Weights of a small transformer language model.
Size: 23 layers, width 64, 4 heads of 32, MLP 192 GeGLU, vocabulary 2048, 1.74M parameters.
Training: a variant of Adam for these matrices, 130M tokens, 4050 steps.
Each number is 500 + 25 x the weight over its row's rms, rounded and kept within 0 to 999. Layers, rows and columns count from 0. Numbers have three digits each. The size before them is the row's rms in percent of the matrix's.

# down: layer 16 MLP down (transposed), 192x64, rms 0.151, rows 99-165, columns 0-63
# gate: layer 16 MLP gate, 192x64, rms 0.157, rows 100-166, columns 0-63
# up: layer 16 MLP up, 192x64, rms 0.163, rows 100-165, columns 0-63
down99 098:498495480458475492500458531547529475499494471482514492503524489509464496502465490498506468488492439525550524517485499531477552470474544511500495544515511486506489487455529503492511494519493550
gate100 102:517542506472515467511483459485518459538464448495459470524499487501490520543514547448544488511496492505468521511513539481484485481501502497524503546493538488496492485499527507526510511456509504
up100 097:506461499498555504554479478492487482468485504500478511507491474521501474480500500515529498487528520505475503527496522509476567462464519532497505474514515479528457464507470474479537528538506454
down100 099:468497548490496525499492508457455532480551514500531524488479469524471525499510458514533498464505500509495514460511476513498503505478511511569448505508507473520468498517468482528479507541508494
gate101 104:494509510519505533490538506504501512497477487515486512551474474523555479515485521488489514510482460480470499521505497485505527468458509508510495507494495521496455509501508441578521438502472474
up101 105:474487493518494498473559509496467490519502503518507479452527523503493540538425510488513495479473499523497495497492507490496529516517515455485522496538486528503488523489480496551449479474518551
down101 101:485516509492513479488496474529512476499524477529592511574516544518487482524518508490468493482490491528459505465486485524474466479498510450519523503517517520498471506504513502467488480485507484
gate102 100:564505480484523495520475523474522450526478500509443530492483476514474521499464499512529509561475458498459513478478537473492525500535512515491519507511486514489521494507492489516515453526527492
up102 105:443495509520524495493505504477548501522528513532469462502488496535470484521509508478522479482519505554478500486479468530534526497472500525490514503474499458519469468516553494479520555507481468
down102 111:483473525524527520501485496473541512513515546510513499501537494519506427507498494489517506512493455555488492478458495505490512514466489443467529501515472483454505498498532525541480501487491467
gate103 097:483487501510466508491532481490485471532481516501517464547523477492500505514482465471515508517491495524512527516489490492551454495480516520547488531484506479514477544497526478524544433547470492
up103 094:482465453488563492520535502489510497523482538514488501483483481474501523486497495480506482530563491544542517478497491515476490533461517515502510452452486502459504534498523497513533492527499521
down103 092:545489524511498499511510489503495542467523485499493548472472524499500464482502478492492473489491500474481506471495505514472523495527515517513483475469521576467501433478504495518472560513539511
gate104 091:541531481488513448523478519448513484515485510493477511498508497483478475498537478498501480500513565493538531549510496499515483485484533447525532485494478528474469485492516509506504553522464489
up104 097:466515474520493533511471536495481540486476520485519533543521507479521487498461434541536542519493506497506519535481524520488467477498511458521474442484491504489501491523495506531510493527488477
down104 089:464491527505513511498489470549497479506514462484512489469496564551481505498524543518508509487447520515489495488495528495496521519474479510513487524543520495478488510485495529451519503433539496
gate105 108:528506497526458501516480479513490493530438531482468499475474485522490489509513449523527522490486487499481541495490536471515521512485512490511520515513487535535532481489439483532533450540505488
up105 121:496505512489516477497486464506485522521528475484473477516468530538524469519509509450499444489524470496477536477534487518492465533515520524453485528511483462528509518485540487458490540519498473
down105 117:486463474489498473470527515464498514514482515535430524540526469489508436504549482506476510488535479465467513515515498502520523514497447480508485511531500515509536536513476489484507524497503494
gate106 106:497552500531476481456506506508554464488476534486480517487499480492516465513515492498486503493549538480480516541475546454528518464472485476470517511502488516503544501460463510514521482488484509
up106 113:476505538496483522469510495506518484498509535502494474516495522567510510493491475520515523481495471477456481501533488489520535482490547537541485493503542474424482477527516478485520470494482526
down106 106:477510523498478511482497477485500539463516490496491471520507467524506507501471510494485460546524519558527495476488482494500500493477555473496482485475498529481539491503468562463521478468555490
gate107 100:521479485512435460511508469497545494484485467521519501519503474470527549494464497506513519483528475497494504489520477517503498527528494536489526510514493491498507527465532501490571468461457522
up107 096:539465523483500496508523522515501474500493512475480553524527498531514459492469484516494516507522508489513501504516520512465558585486473500507456480465500503513470459506483480491509531466511526
down107 094:490515513482477480509507528527489493483520497469472500496495505546540479489467523553479516517553494485502482526472545486491515527499520448498489495503505554458530497531428511487484494481491484
gate108 098:504455516482470505497546456526507485500505447545438527575499499473515490543491510471499490529489504531499528536456509491486490488504511481475493486519503495498546510509515478513491493477497489
up108 101:537497504535457497501488495533505467486500504533476458507461510459484539544510493501505513528479526537471511482517447500522519465468552504489484503496509459510517466500508531503492478500556516
down108 099:535455498527470552500494496508494514486538517513486524462533510539494511514472512502530459484540501514519494475486512461492476501508514517511484506513503545536458442496505497483449469459504484
gate109 110:520521533528461494510535517506477471525455498552507483499491488516491502548489501517495453510509490495513499499488482535504504478505470475530555466498497529488484506482426439500485499529508482
up109 107:471505483495515493518495530480527533464500459486516497502493485520466507510497540457517540526514506476505504504477517540451483503509495462458496478461566475509523491494482505470497526549496548
down109 104:491516549480485502523483512539513503479487500478494487444528514515502530483486465539516531502543558516506512497466506448497498435498512491519482513457506480492489509520511517537457509478472514
gate110 106:510503501542485495497487511483520453488472460482479526491533478487509484485507502474511511550519527471513492530514492486503488503545557481526499484505489538515541463485508453555490490533506447
up110 097:544520511504534468502542566447514523481514488490521457446493512458487480498545492502465504506490471494477478508536477498502503511506496504482545527503486477457455503506516507506528514516490519
down110 096:515487521493492449505506522487463506502494485501518541521476527515497477551469491451505519517534515526523517462546474538480549484494524479503489470460531503523469491462497523520507501493473456
gate111 100:499518484463459499471470522516513504526487497510498479471488438475490504520458490557468523516524516522480512555511473511523523499498514482512545490555468469520488524496460511535499516493485494
up111 102:477436525500490473566534484491511484506493481464484532486506512460489496522537463462509500494486506503509496506518492500509478527498483515485469514518498488468506469511552501562493481505566503
down111 101:518548471486479484470494499523479480526473474538511499469492490457532492549516506506494504515533489486479520556510493501502549492464553486480519466538498503511485495520484490483473516554481465
gate112 101:501506508501471499466514504473510430494472489464484492512510490525494515527492493527473535491562505489529484520514504508494524471528501496455543473503524506501478556462482468506547510471508460
up112 098:487491497515505524519513531524501488475512525513402524489534506510473518468482504452498491500491506480466517523464502489501532470520500513520528460485467494473471517483511488534490537536529531
down112 102:546475476471478521491493476515509486499489498544488486520507439503526512524502521505483460490490537449493492549491523485484509524522452503534548484525451506490477482514483519497490508553526497
gate113 097:518497509488485475528539490499429510538506489518447500501529507510490493516491511524465517535496483473504460503504473464523476520446563483539513514469499494521461474514523490491491485530490519
up113 093:483481481526516525479535527501525497506497483517544529483471484502498472552483526524470531524500535517509479493513489496544506542540477492471465525517495496568509466537471458490511497492479482
down113 091:496471503484519497480469476491523524512518508510464502484495470524457478514522522484522523505506491470542544490494520533484507469499452497500504517593485510468500541483527467518489516465473507
gate114 102:511480533476506485499508465488492495535479479522520509479469463560500478523541481482542516518496463513521551520477550494512512504466480540474523465486500497488522515489523470497513480447488527
up114 102:481474504463488523484535496515507492490483483518513455504471527512524493525479529489511497502537531432475524562499540524486519511507473472509531516505543501515473478495527455473461521499493472
down114 106:500515493574468512498496494519487495499487521495446513460466521481493517502492507514514544504499514497461465498526485526456467478501563496530524495449476518470539493514531527523502491488508517
gate115 094:440537555494511489507514464490532530501462463519537478533528444492490517525502507513513505535500479508515488494508484534487532499512522485473510468500493521458518463480487504482448527478489519
up115 096:497472502478491502486543466490486514481490521465533487497512476447559505533469473468502473555526489526479529538485526517463473513502502537491538495503470510457488536499509496514496493510465479
down115 097:530502492508516506497463501477532479496500545487509534464455545543479439453536471519500498498550494477516471507520470509488501451511517499450506466475508516526525507505508510481486512491518503
gate116 106:537487480519445511465526527509493492514511509526475505496439482500501517513521496505501479535509463504476481511467518473542536472504521501469515510529450538532535471478490535491491491451500477
up116 098:537505492500510485517497482507517528495515492530458520520455515478459502488499524485490469534495445425472527491486515509477537511452456503519511499526475489527519508523540515484502482544506486
down116 102:461477541524472542485517508480489477515473489480522486554485491482514513519510516494491509543502507487490496491486530502488430441476524551508509489478502475490533532545487522521492512500463523
gate117 096:483528483521516459457492490556498488501491494485456539517439509509507512553472502513507501514447457535480472489486481535520509495498551502494502516533503534492481532481475526524495496504485514
up117 097:483489537502530502460538503523482492517504536513514521545489516500519485456512503493486523490494489503486460497495503480484478487496434522482499504505497453532546507528476461513458498534436531
down117 094:506498515446511556531513502452504480477512480530536519467508490487538506495515494505475466471486447509477551486529547512491500511525515475487499482462482495482513478520511524516522481538481456
gate118 099:475550485453500488521547515468498477539504489492508481530485482499505528483503487526519475548502508513509489495477555504533494506482453500519560483453501486502469475466495536529504505499466475
up118 094:487427514481512531534447467523524517487500520529502526486534478471509503520511503502523478514490486511505475519485441476502518491498541478463510483518495496488479511490485507537463530541553510
down118 097:483517547502505484501522521539525509459498510513533476522480500535449474457486523561482531497507471502478488487502479520519456490469522503517518518529500514472488522525499490510476441453502498
gate119 100:485514502483536455466491480510498481486479470518504462484529473504535504543511492495499564504548489517500523498470499515493476455509475518531494528494514520515495560458511556505511508538490480
up119 100:522487454506508500523514492502503537490514494520505484431510463501502521507491509491489503498509441485454492522508494472515494501475462465532507489553549549484480541485506472514477531544511510
down119 101:498519463488515494508494519466435517464544471526482503488475548498524522486523551512533511474486506476506508525476523525500511517536458454511473509460482479523496469517516498477503485530516530
gate120 089:499460504476524455526458476539493493502455487502566500527478499542468509538477499517531505500503504514527521480524504474536478489456486491506495488476493506456518485493515518488538452471492470
up120 087:492530492484497519490489503565523473502512478448509516495498509497523486510534467537530491497514496500493497496457491563475470516483518477520487522480472544484551550497513470515527483477530469
down120 085:536457486488468505518498511460489488531544478501465479492506493511497510529525482511521511527490497485486465490521543539502434480529471541498493526481491483497487487537488521449493566504508505
gate121 103:545495492478482458502504510518477521532494491539518451484517483513549492483501490483535457523520514498507492502506475495533496470498498483529512524481523486486479448461520489510533491564500440
up121 105:532496481541497480467491491494543503490495489508537478530544495477480480505466474536505496563484535445534492520513494508485494520506513517521541511511497525488458474437478523497485520471507513
down121 105:529496523467497482507520507506471462509434517520498490551511548493538469498502506481485477445530535518481488527501506493492520524472457506480547508491478505540453520497519518500487479505530482
gate122 105:515522505509522495482488519476503496537518499511487483493426497489538526479485497529510513515505513478492457582477498455511461483540489453483487493502481519489528474468470489498527491517466521
up122 099:509543441510486458514488550558483566505526541527478464472488493441486510471512507501540515508493486485481475514488524499488461461518496497512488498519505499476507492501503492522472505522511495
down122 101:477517474480468473509530518503528456496464496476532493497544537550470489515489535456484475442468473525536505494506534519507515479502502526494518488558509513483458504491487530521496496511502513
gate123 107:535487503510518511476535533497503480533481484528488453522515482470466500522534462492463548517482459496464502487509502458512483514511506480457501501521463475457541481512499544479535502518474484
up123 103:534475438494482511470571491509473496502487512463510504499537490504473498524499481501484494510501467465479510525536498483554531509511485526496475479477517500428536525506527514508495534486490514
down123 096:454515513499514486513440496491505465523494457532487519473512534443531500474519499486458484517481500512517526471519506535486521461508545483531505475454503519521505517487498502478470527523542517
gate124 108:520503539510511441490471498525531508510497519477446450469491496536482531517480487487483561490503494462469523527530501474505497498532500483490495532505506531485503495463513473547501450501497480
up124 114:495491555515519528515474455482493493505494506480546500472491493514481500508504430536519540500469455541545510483483520532456497498490468497512509491478539494513534532484530530506490516477487490
down124 104:546506520496446490459499514488481493496536477512472504454498481556473460542491522516486520449548486483493467503537481556520494498502486493489501526494512483531486507541464495516489498493515503
gate125 096:490482512466499518516531515477555447500513492493492498496497485479481530523482517528498502476543528500529534487510501517494487536494511475500532566453537542510478506480473509519486469506491440
up125 090:520515518533540495481479456524440511505511532456519527506496487471525520494501480504520496504521477472493481511478491491464544526472505496587519510506511485481467480529492468508529486524489524
down125 091:488527479497521492465523497471499499441499534514470508522462412500531489514496481493492537490503496527478479510499507495498517482543528471470506491525501509563519480513473491533513496533502467
gate126 104:488480544517492522471488509484464521500495531500478523499486536518461545515471497514470517499542485471473499497463521497493498542542491500521538492497477502510504512430518516526494467432502502
up126 094:476497528517518462501506521479502520458488466469492534502546518516484509527477525510482505492558510469487442485441462491446507505485504528470519493487526515511526477515489509482537526482515521
down126 095:456513494528502532489510503541517514495495502502510506479524435502471514544465491498501526471543475505461556518499554508499499498478501546506479509475474467522527487460492511494497491511493447
gate127 104:476505475490472522473501498575498490535480464503504509503477496523474476505533479521517562488461504469511512480523474507472519479480516475527491543556475542514513497492462476489526488512507514
up127 095:520494498509506492545462469512433499515530480484517539468465510486531475489450490535489492528491500463481529487489504473498467503489547526480485502510554499503518492519465511526507547520476492
down127 097:518516507549491509501488487539533478532476495490472479491465556504456501487522491521517448471463561483488508482509485541466508457522476512539526494539499508474478484517505503524498476500508495
gate128 100:522461490489473500486505474531478470529496519464488492490497534503451496510521473443501521529499526475512503473519511469506506469564499487509525539507489469522482526459505506472516460549527487
up128 094:495521510530477501521488467459504502540519504478523538484521467457524481534505527477512493484518530479504535487514448483509542481507511534535497487519499542483511486493439476486536511527456481
down128 098:478525499511473515551489528522494522502473528522440556531488517518507460531507477496503506514499507512512508522502477464513483448519527491521514497504472504485488467506498498480492429497550463
gate129 104:494520494497502501495506522516483474530470410516521530483497477508492470516540519478467496511502488469472513538486556521534467553518506486511531451502499511507484539507518514474506517507494478
up129 106:542483479492545485489474529483545456486511468459479539530512489500442479472450534528478497523518508504475498481514474512496495488500507477512490540488465488485539517539502491504517488542475500
down129 111:495523519533506477540521500493493494516492491522536503505517502454441522541512492519479444486439458522476526509514528506529503493487478489488448475502537515508474485466503538499521516505466510
gate130 098:517494506485514470488502492509504482518491498462492515526516493530515513502502501512541507513500451491455469520505495541530503552527519496475493532495460537485529548510474473517498426518485446
up130 085:492540503510519461512451519518520451515517480487535469491502537492548438482490497506519496518489522531486467454505449511509531507516489511490475497514475506468503563495529491515511501500519480
down130 081:476468503474514503524475511494517540512531449497485469530492573499491479486468516474469480491480486513500550505558499512463498522494494491471476468469491510507498461508514530533503501540530508
gate131 108:547545504473478508479519529559531512559453492488502498491502477521495522504536497491470501488527488444449478488531521476512504495524521466513501518489497490448491521518484508502488507528492466
up131 113:501435483529566527485514512485497455496513468466454462496482517511497513502491537538508459499549502505541507486499526514456484510503479503494518518468538509514513473524539496494493502493524514
down131 105:490481510508519443537504500493534510448488497519499500540495479499448488461471485532543473498515482486528508499482483483500498517476475530519508486544515511556522479547443488494509473523502497
gate132 100:513471473508476536472488520510484512535486495522466457518450500503516493503466556511519535533485525445519517483508503490509514468492493467518489524497560476528503485457491496517536486504457513
up132 102:494459505486497502485498491483507511569471524503539504503517519494487536485496544479492484509494484517540495481523486501531484501511461433505543512489506500497506511520486506511418539506502453
down132 106:528522515513503514531554487516490477472514488505456528514500527501488460501449485518445494487498489519480491458531482495471499441525512527488510504467505521497510533480488486487557520495547521
gate133 101:521539515505486497490476456508464490546507501510467477483496514473499440489494492471516510519498481467505475520489496513534558528513517504567488533513480461501509516515536488536503528480484457
up133 093:519479482500503493484511497487447493517480557498483571494466485483491496482495479496473496475528478509517541475517489517516506502503531450494551526507442528497474485498508530547499523493537516
down133 096:480532501551493514554479535504494489503497481493469503483543531493494482469476553466507505561454473478497482467511497533538514497508506521495520517484508492472473501487440527479508482496486481
gate134 103:495463508454462498550519520491479469517477475479526470497504482496484522503494531500505536559498464503530521487471540505514469496485499463498540519490542550538520505494509548485507495513483485
up134 103:503483476496512493466482515467490485505460542484517460511481495526498525489507507499500516489481505532492519520543537432497510510506502504463479487527490502464467541513459502530506527561444485
down134 099:530495509491491539479533501482476431489471521501505532500512522482468464532503503514540502497514475495504526500532482524490461529513482474533544502541451475489513479511518471466493483522448497
gate135 092:531485517479495510460536509461507508501444513476474528528477487503505486559489514511510534477538500456512508512496509523470495492453506465469494511491489566506504509502505528502511470480560493
up135 095:513492485487483466492517501544560502486516475458505495514535499546480485550517473491507488488511492449498490451496486508510521467472529479487476514495479548540540457469506510489494526509530494
down135 095:545473468524512496504507512520493450528510497483499441487552537524503549510520505485465550470497492486521505494488502428487504483539481508490516483502492521496509506500493490491503470497506565
gate136 094:497502507437485477445514492505463512449459507551489503496474474541500505515484534501535483498519517451511484512478498512489494456524496500474484512545502523490492478540491500547533487501505526
up136 101:433508478515544523490498539491483523481507474543521481480454498499505496526529480508496472486516512480464503506478500504469551499512503454507541541515542542499518482513488466519489513504458513
down136 098:450478528523509468542537521483500506504475502467519471497529537506487520498522527469467469524489494516478503474496498550506485516510523487565499506453498475469469442511541509501488508511494510
gate137 096:510497506517463455505488486523536496546524496502490523520465496530471525466489511464499526509504474504508457501502511490465440534522513547489507552490504484545484477491476513496515440508481513
up137 088:490473490491521518496505483530461527485489532525524546470479494487552467534465513514531519513517494444473510530545523503485480507485527515513499483473480456518495536486455477489509488530504463
down137 089:479549514498501522489460498476519531464495483517507523507510496494447469486497482494519505528473433507532480494464495520515513495506503522526520485539467523506489493535426473503503499534543511
gate138 104:511537528482522485459522491512495498513460483531514472511490467490462493573497547506482484525470503464483498515493557499508528550492508484497466506490519535548497512507468514535474497488509500
up138 106:480511473481550479481500535484497507559499477526475487479488536497472486521491478526443495482435489474499499502515489499482499485524554519523514475483550475476517489550504516474501514497525485
down138 106:501533524499518512495540529463509494506476472506519478487522431490495508502518491505506514485499462526530541490511531492459571476477472490493474531463489524463506535508530486494454510477488488
gate139 099:496538526540515504515526507533517498531495479530517499481473517526475484502538480480495519545486479459471484536488513503507481482540529522471496493501524503466440498453498466524514507493465446
up139 098:537484518477464477461479523462547472433509491503495480487541490513492509471479499511471502556554520520488501517520550517526510524496506518509523490453505513455512491500503478493505502490483524
down139 096:504496525478499488498483496511521448517490455518509517517534486494495447497495528547545529505457466468528500485494477529518518527502507488450505501454528449523519475517537478480523507481516484
gate140 102:499453521483458523510510494477501487556524516510508487515513490559529530505477489512498517497484484519479528511472532467497487534527540498446489495451533510542485545502510514511468512496465479
up140 090:520486521485461508452467504530529495529489493502451490514522521540488490493494525474472486487503514498509481529449546467499511511507508505543529476528482505491534469484429529510465503509512533
down140 095:451489492528527541512508496458478465483470504480533501494484440476511481522483510544498525501498535503478495462511466496531534501498512518474498535551519466515503540540520464510515503487507478
gate141 095:529502433452460446515498504530489539502503520458495467512502478506461471473515513547475480515471473511496510488540541524507540531503504499495499516506489533467509503503494483504520457510515507
up141 092:504477471483523500508488481502532510535484494495523486539481551490509483521477486509508530496528543497488482520488496511563445516525463541507476451491490482497543468494449529508504517465522501
down141 095:512478534541508544505535510501472470520462471459486503514532483533505519476487497439537499506520493489496523556547520488472484495534468483506476514513464518470534527512481500498482471483488494
gate142 099:477512477475500527472502526535491483483505516536485526476495469526496516562457532475474491494464500492522504485453475545496490475517526472512514492514496521495508515468488459488545535491448534
up142 096:485563489480505509533472513491488520485510508482502478518534501495519500546477532535508489503460497480472462485539520479505498495517504493507471528503489520424465476491529456499513456525527527
down142 098:512507438502502517503480472497475465514499497486565509518519499540513534519510507543511501518530466460490517500479546498519494461503495454475526487513511498484520440499461499511489497468498542
gate143 112:519484499466514522453522501488506521524506497492459506530491446542498474494494490531494521535486492488482465528511500509494518425545507508509486512529510490525499490484454465570514522507484499
up143 114:507499442459517514499505453564489489530504469474499531498525493542520460515526507486478510497519520512497480488546497453487478485511472481530492504489514490470507517513516522470570503527500488
down143 114:525499516510507529490487530546459529503473505462480528498569495509503526510506474501483469497544478512501489486539482519484465514507510491493514481501501480507534473554460493463490501483506429
gate144 103:498534541493500492505534488494506487528469477482482488472492468499518461553514506555456492481502530515507525492495471501510502460508470532556501523536496537502490465504479541494548532486493477
up144 109:496521500520485481516561503494547460461501482501530519528477480495546463533494494557539488483541506521510503502514504503476515533502493491490482457481474534524467475522499520492466480491476458
down144 111:488510484484503501514510485544525511516515477482513472467476522505508587511478490524491534492519445524499469472516550497527480510524454491502454496540491487500477538482494490480527533488499508
gate145 096:480476472490539483481521487508486491484459501549523526486455512513509519522520513500453454573483486469477508497494497540544536509496464528514499484513486508521507485499486457494481501545520482
up145 095:469504542490486469499473528471480519520485516445502487496514478525512446487536538463478494467503538508535460500470491517517486482504499524475493496500484535541515502512539522528526546495478466
down145 096:496484486500492493522469490463488482545502487506470510485548522509518490512466464499541529537538509534534481521508489498502507476457502488494483503519439501559474517530535474503521450476493492
gate146 101:510500512471447464479485482518536517521498505493530497522529486517549466487506494477524492529579495475488511510454526473462488442486534506526515514511477523497487510506509482479476468506515520
up146 094:506535508462511492528509482519463507486469464464486512511531490491489488472458489508487510511496537548494535533548448493505511541473484501547540474453496491519492510531497491531509482520464507
down146 093:465541474520487494501508514512511495453502441506505494503505529492484454455474535524544524500501502487486498485537513507524501518510534496468466497487510482499512538471479526507567462493452505
gate147 095:505528493509497466495458533499460509515498516472496506494521495518502510498506489496496463522491511460488505544513498481541521588556521436474508518491512480485532528505482498474506510502487454
up147 092:488517475517515505507498563506510505471526507447529533518506545483492473496485533489480444475516552495528500512506479512484529464479486505508475531507522517483478552457481510503490461524522478
down147 093:456497529518530493520524492483511493488491507517509479487495536526495507446530493512497516490524532519544513444486558488515457494475551507480489463485472528494451448523500494499480488521508509
gate148 101:506514470425505474512499437513502482526484487528477466513519509535524518489491545496495484520547533525510510526435549492492542507484511508509502487484514484477493484483499501526509526482507466
up148 095:485525492501560459519491503482540490474491482484514473553486485521546507472512511462510503513540511504471453519506506501505500531506492463543473460494454473510524534474513465509512478522524507
down148 095:489472508535496538520518522508510494535434479465491536475451477498491530541534480537482487485489486485502497512504504507514487461501468533525486502522476541483471463475501472513498526547531511
gate149 101:498558538510496482499488477492541469524476487486508506513494493492505508540510509541466495490504520442517504515484468485559481556531494491517510484504486508498478461453545464504491500489471536
up149 096:495500453500522508461507492531499484503482532511540475490543487537511510518478485520533477500473488507514533530518517496483556454486501517515471437512497502514463528459532494548463488494499489
down149 090:464515486486470515543489513516516450551493520442508556520525496486544498493518525505474468513498468504473522469553449486481487515489520483489519518520512490463507488484503523491481526516494523
gate150 098:490510506418517493516521495490540523501468511481503476551511496507506478522548497544490500466526506489474530499444527530492501503499485514552457521481502505486500488450518502492473500521516524
up150 093:490516529498457491531526538500440513469480499513463530510499533487457454491513510535520482483500542534519483485482537489460529508528490507505499494448498514479507503483549483505502494469479536
down150 096:521506487525499488477496492472525503542465506526516496510506580494493488509460522504567494559512500523476481513477498479474498530489538477469519501494489487456513505498507463529502521469474470
gate151 102:507542506493500474431511489531502495524495479506453483519507511496490504536534458457519489493522481503503534502505544514522526467511494466528516537475489508499483536460483510531483495541554514
up151 098:460489482534488486491507496477512452516485556504484484488496498486483516517489503564527477566493480498477501531488485499530490493538473485521563537497491510508505474511512507516476503476551464
down151 098:464480507518515519502506499479486541498532472513463506542493509537492477476485532513508496483523444519462487485478447517534462482496490495486500482475489497575512502499508558513488533500508468
gate152 088:496528491489523461495529489501514445478495469519504486498446513498514503523528506508485499531499474486481512470493525501446560512500495519509471529473567461525449534498479514526477501515498506
up152 083:513487537498432486463515505494507513493508477496470448493527532527458495508509521475475508517478500498503508530533488540502525483539469491539539512455516479527562510513493506502505461482499483
down152 088:472495471490504484495482515499542439480562494514473504513525519508490492536482506512497515463510511497547518525468489457500490471509534551506495495537522494533466517460471539484515476468497494
gate153 100:514516524557478448503510521512520507527467498551511491518495480510500472525510486533498482486473470470532498529501458474483523454498529530470496497536507542497500516502509523528504504511541440
up153 100:464471494486533520514502542523532552518517495495518530537467496490496483530506458566492510471508492519485498529488497445478488478511493471486477483522485491496524498523434472493521478498488534
down153 097:507488496490484533510487498504487492526467480483481471499519495509502498550501525447491480559488508471476485524509535490561504473500440493509499515465474505488529493514536511486549488450526534
gate154 100:517492485496475478485555484526505538501476467528486481520504511561489520494487490480484478493488484467446589486481531524499506492483517504545519527508545486475503507482486511501467493504480494
up154 099:460469502474516477502509500494459472487463498528531473476518492484473492503533521514484539526545524524463541493468540490483527496498477486500565495514491481521496513454498528484473511539481534
down154 104:547493476497505510537512507474532516481505492469455512541491583481488444509546538473499495486503495480483483517553517515500482516484472502497470485476509482497455479496518527491516504494506526
gate155 107:492481523500481508439539508490547457507464509462485486527457517487524521497495520502501501518527511500500526479503551490540523497534482497524508492477532520506475507433506462508526471484478466
up155 107:527458515461507544521487487519513506544509489484528477521465517476475533481476469481503512521501515490489452479503478535527485505541496502534474526512500490509478485509515480466508508414486469
down155 102:529520479532489476528514501486531490500491461482502501511513536492470508463463489524524507441475483523450480497529483497484495493488472469527480551503512518473478496481483536535551543499532523
gate156 093:529502493517476484486511536491515507495465506472488467484479498492504430530477506484493519517492513495458508522536515493504477498549510475492486559509476518484567459485457504505493500476535541
up156 095:474498500455511549523467541474465499484487476518494467520539493512526499490535509515504492468484524503517520493484530502489523462484507470522519515433553473469468502462503517493486487530510535
down156 092:543503491510477498471497469544516503483514471486497487509467458531479523511443522479487515478482459523478495536521483491473465536491517497484510497533512506515569478520494533527493496489502558
gate157 106:534495494466504485506490476514520426488487489465526497549520508515504468499553473546529519531541503497492490526515535462478531487526503501493483504517470516468501525466485469487477500498503543
up157 101:466508462514497559477521487472482530536462520503511481496470547505506518492464511474501500481481491467470479481500480556528497499515553454482504513558495473522492514478519481517472502488514492
down157 099:490527436472511466514516476550513493505481519514502512488468525474544499527464456514495532522531535484512488488495473479510467496507472508545496524545511479534507475513484553483492504478475508
gate158 106:543515518489431497450506526517518520511485478482511482477502496542493512505509540525493485506492485471498487465515497506493464502515499455493505461522455555558514513481507479535516467495508466
up158 109:486494462515469552551469485486512491483509487482461520531522474489497482543510485487477470525518466494530517541490509503512523531467469502508515480492526474539538513507555441488500490509505493
down158 102:544468559537499532502482512463481484548485487540482489498472506506465515485489479539483503547519455490478549528471490512488476477468495481492550497508520464509521488519528484506508502500479506
gate159 103:550559494478458492486509513538477483502470506496467519460525474484469518498531529512501503491485537503555511488510514479495487501500487464507539522499491524501496461474499509533559472451498505
up159 118:504451527492483517532482497460513527508542482498503497490467507491461508471580534475519499501483471484500517516499519522485491498492544499566500496478513551508503469496486524484478513511485456
down159 118:478547532493514489485510499529515541499475489544450466499506524512499475476523526482515472483543481446517518512483522510540514479493458497496470536466466521476516443477512496512512527496490489
gate160 096:485483493515494445458534479514481494544497491528470475537513503526491486475500482517509489518522468504498547481501521527487506479460537456544498508508497543547511483486530507510488521438522488
up160 097:519508521537514491522475497487459479510473502514523507455477498503517474489498480508533490500510530474566482495516505531456470472479461469529461487515526544522490474531530530526528531498529485
down160 098:512519511531510526543465480515538476484490521503528462475482476491496530506451480532453492488497487504477521475528522509517458501504527539487506534506509487484487540486474514454489504472478566
gate161 101:517500505503465484466503481493511539515494515470460491546514518515495471489529484524497494534462538484485530490468515500533542464526508480528505548489511494487445498479442501540495480538495480
up161 108:522479514505475503455500473514520498511520495509513541526520491505517484499517502527462491469471481489516526560450501487466461472538480532540465453513505530524482490513459504542487494520485528
down161 106:518522507467493476513558501503457479519513531470519506535492527523451486499507474514500493468466514468474480472535487486509532499471511524480484562498514461508544499496491458511487482498538535
gate162 097:509548490477501486424453520549500460514473521512495516519513527488505504543528531498491504513508515480484491508499508473461497498493484488477510492492505535432494513517501518516546459522493537
up162 097:532543509472438496507490460518554537519486524496499480469518487453501513507507491466515468483497487505481505544503514479506488462536509500493482516530482446528490460491512492544471483499530508
down162 095:546539468459523494493469483501520488450461536462504531517524497516478522510496497497493508510504506480475482528531503485459521511532537523511489500517511514483461507504494506504545439443497527
gate163 095:513457496471495521492514518509504520503452496488514531482491505499523510519543515535542485479492530485469497499525510480534491517458481482475498537461537511478537537453457475539521501504451512
up163 097:486485524506500509512474515510476485508472547471481507465501508462596491541501530525475523495483521525532523501506462515510458469511513462502491512494499518482491481498522514501526527524475451
down163 096:521530544523498484546494497476492451486498515486531474485541516497493448478475485478545480466497505501491508486456507511473547498514517533524522490529518483462473521492460501495547471512510531
gate164 101:528494505507531461495467501524521502498436498522453452494541481513505526543501529511526476491462468506522526476499518480519498489492570516454499539504525469487510506513480499494513487491472479
up164 099:511547455437528516505490493522504507492523504497491500466489453482543510494441555464472509496496499495515548509486536493539536469491472523494506513484479502534512507526522526472485503503491506
down164 098:548464507467495485514507501463470489508534496488506553506519503536469458492475450488501485498516508480461503529525498477492534501496445496556485533474522551498490502500477483471516531488511501
gate165 099:512461493508516478531525478522503502527513514507491487498507490498514443556480485525528504487534474499480516443502525532526486464528478471521501534535497479515456490486475527500554469491459497
up165 103:529493520493498523514511444486485455504476511503504536537509493507563489500461497486476457520541501496509501476526506492499503524489494538567494487527472539453498483513523480519505473467520470
down165 100:487481476519475527500499490500533526546475515535498521513444509484503511493520506441466548519503498531511491483479478539481532488485553554502500531468493498480485468479477485523479476524508524
gate166 106:513483527483519499510466505533537454503489523513475466487456484516491515509483478537471515487525468491537521530461464484474477544483479473558522497519503503486498522536466524527482470490521477